Weights of a small transformer language model.
Size: 26 layers, 5 heads of 32, MLP 960 squared ReLU, vocabulary 2048, 11M parameters.
Training: a variant of Muon for these matrices, 295M tokens, 9012 steps.
Each number is 128 + 24 x the weight over its row's rms, rounded and kept within 0 to 255. Layers, rows and columns count from 0. The size above them is the row's rms in percent of the matrix's.

# layer 6 attention query, 160x160, rms 0.25, rows 147-159, columns 120-159
size [ 97  99 103 101 101 106 101 106 103  98  93 101 109]
[[102 141 132 113 127 118 110 119  97 107  84 140 146 158 111 122 165 147 173 151  92  86 161 150 115 118 143 112 124 144 159 111 165 144 186 118  98  98 182 138]
 [177 151 139 128 132 135 130 122 151  97  94 143 136 115 134 167 159  85  97  89 130 149 124 115 100 119 122 159 142  84  98 153 110 137 109 104 112 131 127 141]
 [136 144 151 111 129 134 169 127 145 120  97 131 105 143 160 155 161 128 103 119 159 159 117 174 143 156 110 142 111 156 159 167 115 111 106 157  83 138 139 107]
 [141 105 176 141 126  98 118 157 133 134 104 150 172 125 171 126 120 147 154 137 168 171 109 161 134 139  76 130 122 115 105 145 142 106 135 174 132 134 163  77]
 [114 127 130 109  84 124 129 180 154 130 147 145 136 144  84 110 103 128 111 144 134 122 166 109 131 136 112 122 121 134 114 144 119 137 178 124 202 101 103 146]
 [139  78 100 144 127  90  82 160 157 122 136 157  96 142 112 116 101  94 133 109 144 146 139 125 129 113 120 104 117 120 154 108 116 116  96 122  88 120 115 116]
 [135 138 134 122 148 114 136 110 158 100  76 146 133 157 126 172 134 114 140 137 161 109 114 121 135 141 149 119 165 136 105 109 115 162 109 149 103 101 172  98]
 [152 106 181 112 139 134 127 126 159 132  78 182 183 139 161 163 144 102 141 145 128  97 141 165 161 117 128 104 156 151 163 178  81 146 124 122 157 143 140 126]
 [127 135 158 136  96 143 114  93 121 130  67 141 140 148 138  89 136 112 123 127  96  76 131 114  93 122 173 113 135 162 125 135 100 109 122 141 143 103 128  95]
 [153 158 130 118  88 128 106 132  93 108 102 109 170 164 128 152  95  72 133 175 124 139 101 169 143 146 173 148 119 115 116 119  93 108 168  96 164  95 145 120]
 [123 167 142 130 107 130  91 141 113 119 122 137  52 106 144 170 122 126 148  95 158 118  97  90 132 172 141 152 111  98 133 129 132  99 127 125 136 150 112 122]
 [135 165 141 148 134 100 136 112 110 168 137 125 147 151 138 130 145 139  93 103 121  93  99 158  81 131 166 105 109 100 135 100 112  65 179 158 157 115  74 163]
 [139 145 118 127 121 153 115 112 113 110 132 110 135 112 158 108 110 129 133 127 134  87 149 114 144 132  84 123 106 137 137 150 105 139 129  98 158 116 147  99]]
# layer 6 attention key, 160x160, rms 0.242, rows 147-159, columns 120-159
size [ 94  89  95 100  93  92 111  92  99  87  99 103 100]
[[162 132 115 156 132 115 139 162 146 142 109  78 161 193 121 116  99 179 125 123 156  81 157 101 130  82 114 104 111 140 159 142 128 143 137 146 122 172 107 124]
 [128  99 100 149 151  98 133 135 137 125 116 127 107 172 114 129 161 137 155  81  99 128 146 161 112 140 120 133 107  88 167 107 105 116 119 115 182 118 104 113]
 [138  96 185 131 163  86 121 144 132 100 140 113 112 131 101 104 169 138 112  94 133  53 186 132 119 151 131 102 113 124 109 137 178 124 125  78 182 141 100 125]
 [121 109 121 116 127 127 123 141 108 135  79 142 140  68 102 112 122 127 157 124 112 172 108 127 144 100 114 135 130 106 141 116 123 117 171  93 137 127 125 118]
 [119 185 137 192 130 109 126  99 137 104 138 138 124  93 131 117 122 107 121 156 125 126 106 114 123 177 113 138 173 147 130 135 170 179 156 124  82  84 139 137]
 [122 108 121 130 172 152  47 165 118 121 116 166  89 152 129 144 108 143 108 159 140 141 140 124 142 169 101 147 156 115 131 127  89 122 106 127 107 129 153  55]
 [ 99 125 117 166 135 111 151 132 132 155  88 135 171 179 129 138 121 156  61 133  78 106 191 105 146 138 126 148  87 140 100 128 143 107 127 121 152  99 164 104]
 [137  94 103 152  92 120 144 137 157 153 114 129 126 117 168 115  95 121 166 150 127 119 126 119  76 166 105 140 141 123 164 125 141 116 134 169 147 140 132 106]
 [155 145 133 109 110 127 131 103 141 110 117 118 112 121 167 152 111 157 170  99 115 123 133 163  76 123 175  91 130 164 137 171  93 143 101 139 120 111 159 130]
 [166  85  94 170 128  95 110 103 173 151 101 122 133 101 108 154 146 106 125 121 134  84 125 126 121 122 118 171  71 137 121 129 128 119 143 130 127 156 137 114]
 [112 152 129 137 179 117 174 141  94 120 150 151 109 101 141  95  91 100 137  75 123 145 148 139 109 118 107 113 112 127 150 101 117 169 123 126 116 118 124 143]
 [107  99 102  81 176 126 166 124 104 123 125 140 145 137 117 119 161 165 111 128 111 102 193  94 120 157 130 126 128 105 100 120 111 115 129 150 112  95  96 161]
 [117 127 152 138  94 161  88  72 150 101 178  99 149 136 119 139 144 112 164 130  97 118  83 145  90 129 168 134 122 126 139 153 131 140 148  64 138 109 170 118]]
# layer 6 attention value, 160x160, rms 0.247, rows 128-152, columns 120-159
size [ 96  91  99 103  95  93 101 100  92  86  93  98 107  88  86  89  96  92  99  97  85  93  89  98  86]
[[135 147 127  84 118 144 100 127 123 143 135 138 139 128 115 123  64 138 141 145  85 105 130 121  95 147 141 136  87 118 126 121 138 132 117  70 168  96 148 139]
 [132 157 120  96 125 163 139 134 154 115 109 143 110 142 153 160 110 143 138 139 133 153 127  94 104 141 137 144 141 142 137 109 134 112  89 117 142 109 148 130]
 [144 134 133 145 138 138 115 129 134 124 117 151 130 120 110 130  89 121 127 149 152 125 112 140 122 174 132 127 138 134 115 126 139 150  90 136 173 162 118  83]
 [148 126 137 142 144 163 130 157 143 155  99 112 131 105 156 111 176  65 159 155 108 116 128 145 116 118 132 120  83 144 111 181 127 148 151 136 135 144 139 175]
 [143 147 173 160 120 149 100 133 138  96 116 115 120 155 135 141 177 134 111 111 137 113 122 154 120 114 121  90 161 117 170 172 173 148 123 125 158 115 123 102]
 [127 145 147 127 121  67 138 112 110 127 121 124 143  93 110 124 127 117 114 110 152 114  91 111 133 116 120  93 127 134 113 124 105 124 131 166 111 164 141 148]
 [136 156 149 131  95 140 166  95 142 157 129 132 112 150 101 133 116  78  95 149 133 103  97 118 133 116 107 106 126 157 109 149 105  96 123 153 156 103 145 120]
 [179 166  98  91 142 147 133 105 132 107 122 127 108 134 104 126 115 146 109 145 140 130 127 127 121 129 140 142 143 139 118  86  93 138 103 132 106 156 156 156]
 [116 103 137 129 118 137 147 128 121 124 102 140 131 138 116 142  97 135 139 140 146 162 128 122 127  87 125 126 130 101 130 151 134 132 126 112 141 132 159 128]
 [107 107 115 143 134 164 117 149 176 177 177 130 134 148  98 112 103 142 123 122 164 114 135 151 144  96 125  89 121 115 140 127 125 111  91 142 123 147  81  65]
 [109 102 121  92 119 119 132 142 128 115 125 160  90 161 127 129 140 127 130 134 135 145  96 173 106 146 103 108 134 107 108 105 103 129 148 113 151  82 113  94]
 [ 76 118  94 112 156  87 143 106 165 133 149 146 134 149 107 186 166 172 144 149 135 127 112 194 101 133 106 133 123 139 136 147 127 126 157 147 154 133  89 122]
 [105 122 100 155 158 123  87 107 166 101 129 128  95 146 160 113 113 115 104 151 123 137  97 146 159 121 147 138 172 114 113 163 169 134 181 120  99 113 157 154]
 [117 108 111 140 164 124 143 126 113 166  94 149 132 146 126 132  88 168 149 159  77 143 122 123  66  89 125  79 161 103 117 131 134 112 133 153 144 150 124 146]
 [163 180 132 160 124  90 130 115 109 128  98 113 121 152 146 100 165  76 125  83 136 120 158 138 156 113 141  97 134 155 150 127 135 134 128 130 114 117 147 143]
 [166 116 135 122 136  89 119 140  92 145  94 119 109 143 125 164  99 118 171 119 130 165 169 160 147 108 148 120 133 118 116 128 155 118 162 115 121 166 133 147]
 [112 151 164  87  95 130 145 137 107 113 158  99 170 109  93 157 178 111 129 139 133 134 143 103 128 149 194 159  90 143 154 134 111 140 110 103 112 156 114 170]
 [143 120 144 159 157 125 134 147 162 117 140  92  96 118  94  92 120 125 129 121  83 148 139  91 120 115 135 141 130 126 153 135 115 165 113 117 119 142 170 140]
 [ 74 170 131 167 122 117 126 167 104 117 192 146 101 158 109 153 172 122 118 171 124 151 102 129 120 123 125 150 100 129 123 127 133 130 151 133 118 102 151 123]
 [110 110 137 140 134 130 126 129 145 158 106 141 150 154 118 134 153  62 109 118  92 122 140 143 153 131 116 130 122 132 111 110 140  99 116 144  83 126 162 169]
 [162 137 147 137  78 144 143 153 133 148 121 119 105 113 105 117 121  73 163 147  99 115 107 121 126 149 110 142  97 129 141 129 167 151  89 128 173 129 134 123]
 [124 137 115  97 189  84 153 145  77  68 146 117 139 174 166 116 140 134 103 138 145 172 130 101 149 134 107 136 118 173 147 116 132 105  97 124 150 115 113 178]
 [100  85 104 129 105 115  71 135  86 116 143 149  87 124 170 150 133 116 154 157 138 118 119 158 114 159 113 145 136 130 131 103 125  98 142 126 101 130 118  82]
 [103  90  57 164 140 119 133  99 148 122  89 127 149 159 124 130 124 100 110 160 155 142 116 172 112 120 117 124 158  77 127 185  83 113 117 125 143 152 155 128]
 [123 160 152 165  90 102  94 132 135 150 121 150 112 117  82 113 155 161 116 144 134 111 113 142 117 115 118 161 174 118 115 151 174 118 149 101 149 102 128 148]]
# layer 6 attention output (transposed), 160x160, rms 0.159, rows 128-152, columns 120-159
size [101  92  96 109 104  86 105  99  93  94 103 107 113  89  88  92 101  97  98 100  90  85  95  96  87]
[[ 98 148 139  97 128 129 121 134  92  80 188  90 132 138 165 114 174 113 143 121 140 164 110 102 165 139 129 132 124 113  87 124 154 129 166 144 100 126 151 131]
 [155 136 159 136 124 143 156  92 102 136 131 134 138  66 155 122 116 118  85 122 118 112 110 150 167 149 119 149 129 140 117 112  85 121 119 125  88 102 127 152]
 [124 155 120 120 132  99 130 116 141  99 152 186 115 164 115  98 154 145 120 135 119 117 113 151 118 117 171 154 140 130 149 131 170 132 119  86 133 170  96 132]
 [162 151 129 169 125  99  93 113 131 136 109 138 125 114 129 132 113 116  97  90 119 122 137  95 147 116 183 104 160 115 131 136  84 128 143 147 128 127 136 159]
 [111 126 144 110 150  86 175 148 106 122 121  84 113 141 134 165 141 142 138 128 121 120 112 126 128 133 170 158 127 145 140 159 126 133 130 131 114 177 107 166]
 [128 142  98  88 142 137 101 143 134 174 108 149 101 116 143 120 137 127 170 103 106 127 141  95 157 122 166 117 139 148 137 113 120 105 160 128 125 141  95 162]
 [162 155 108 119 160 129 124 155 126 100 149 122  91 102 107 110 144 138 180 117 114 156 187 104 150 102 147 146 147 120 126 164 156  99 136 128 115 141 136 137]
 [111 116 160 123 101  87 177 109 114  98 122 172 115 110 136 139 132 101 140 142  87 125 155 108 123 112  77  89 147 157 136 114 145 153 101 135 135 148 103 123]
 [ 87 158 167 143 148 124 113 111  82 139 142 143  95 120 132 160 120 113 123 149 165 114 145 109 100 176 142 129 158 150  94 101 119 151 110 169 128 137 158 178]
 [128 134 140 133 147 120 126 123  88 105 124 148 144 156 122 153 159 122 144 108  98 137 122 142 127 139 122 120 108 128 164 133 148 111 151  86 133 140 153 140]
 [129 115 137 127 130 145 132 125 150 131 151  88 169 125 173 152  75 168 146 138 131 103 153 126  98 143 122 170 116 121 116  87 161 138 135 118 137 144 151 134]
 [157 129 107 123  97 112 121 133 128 128 138 159 112 127 159 103  88 152 118 128 122 140 121 142 149 119 130 157 103 100 134 150  59 109 119 152 148 134 144 117]
 [161 119 113 152 102 150 137 122 142 106  96 122 162 109 110 129 149 100 107 132 120 103 139 106  69 115 153 131 113 150 139 156 115 195 128 159 187 176 171 132]
 [133 112 158 120 107 106 134  99 130 107 107 118 112  88 134 145  94 129 130 137 150 137 110 115 135 157 126 163  94 136 149 106 151 111  71 120 118 121 156 115]
 [110  70 124 174 123 125 104 125 133 131 131  91 132 121 135 145 162 106  89 144 101 150 144 136 147 127  69 133 159 122 132 154  92 119 133  78 127 104 115 124]
 [149 127 147 173  73 115 139 112  49  97 101  86 160 161 132 148 155 124 133  92 118 161 121 143  95 148 105 111 135 135 115 104 114 115  86 120 164 105 112 126]
 [117 137 132 126 138 136 109 137 114 127 114 168  90  88 132 123 132 150 143  98 129 149 154  98 111 126 127 131 121 126  84 138 135 161 148 181 153 130 144  90]
 [126 144 122 126 153 159 136 138 165 131 133 120 119 159 161 118 130 163 160 106 150 120 184 149 149 162 143 128 127  95 113 175 126 140 145 166 129 117 174 121]
 [156 147 119  99 155 119 129 150 115 101  98 164 146 103 122  69 100  91 136 158 127 123  93 159 147 149 176 106 112 124 113 133  84 102 145 134 151  69 148 176]
 [126 157 120  95  82 128  56 123 134 103 145 121 133 131 156 150 124 112 132 129 111 119 116 160 113 155 119 103 143 117 108 145 108 141  91 153 139 127 129 168]
 [144 144 117 156 148 116 111 115 179 116  95 158 134 148 165 172 174 153  95  99 132 125 139 138 109 142 128 119 156 121 126 145 108 161 128 131  85 116 118 144]
 [135 115 163  82 122 170 113 140 136 178 124 183 146 137 144 110  92 137 132 126 133 166 131  99  97 107 117 108 110  90 117 133  80 156 126 109 105 144 134 130]
 [118 121 111 140 141 146 111 118 160 132 130 140 131 140  72 176  85 135  83 119 164 115 107 145 140 134 168 152  96 176 150 120 139 140 105 125 124 135 148 135]
 [141 132 109  91 143 140 136 127 151 105 194 115 155 110 142  91 132 121 142 149 107 166 156 129 119 114 149 136 128 143 139 162 108 124 185 129 117  97 129 169]
 [109  81 118 124 160 112 140 135 160 105 157 144 110 115 149  63  85 121 124 162 132 144 124 109 165 133 118 138 134 136 119 131  73 156 140 144 103 139 119 165]]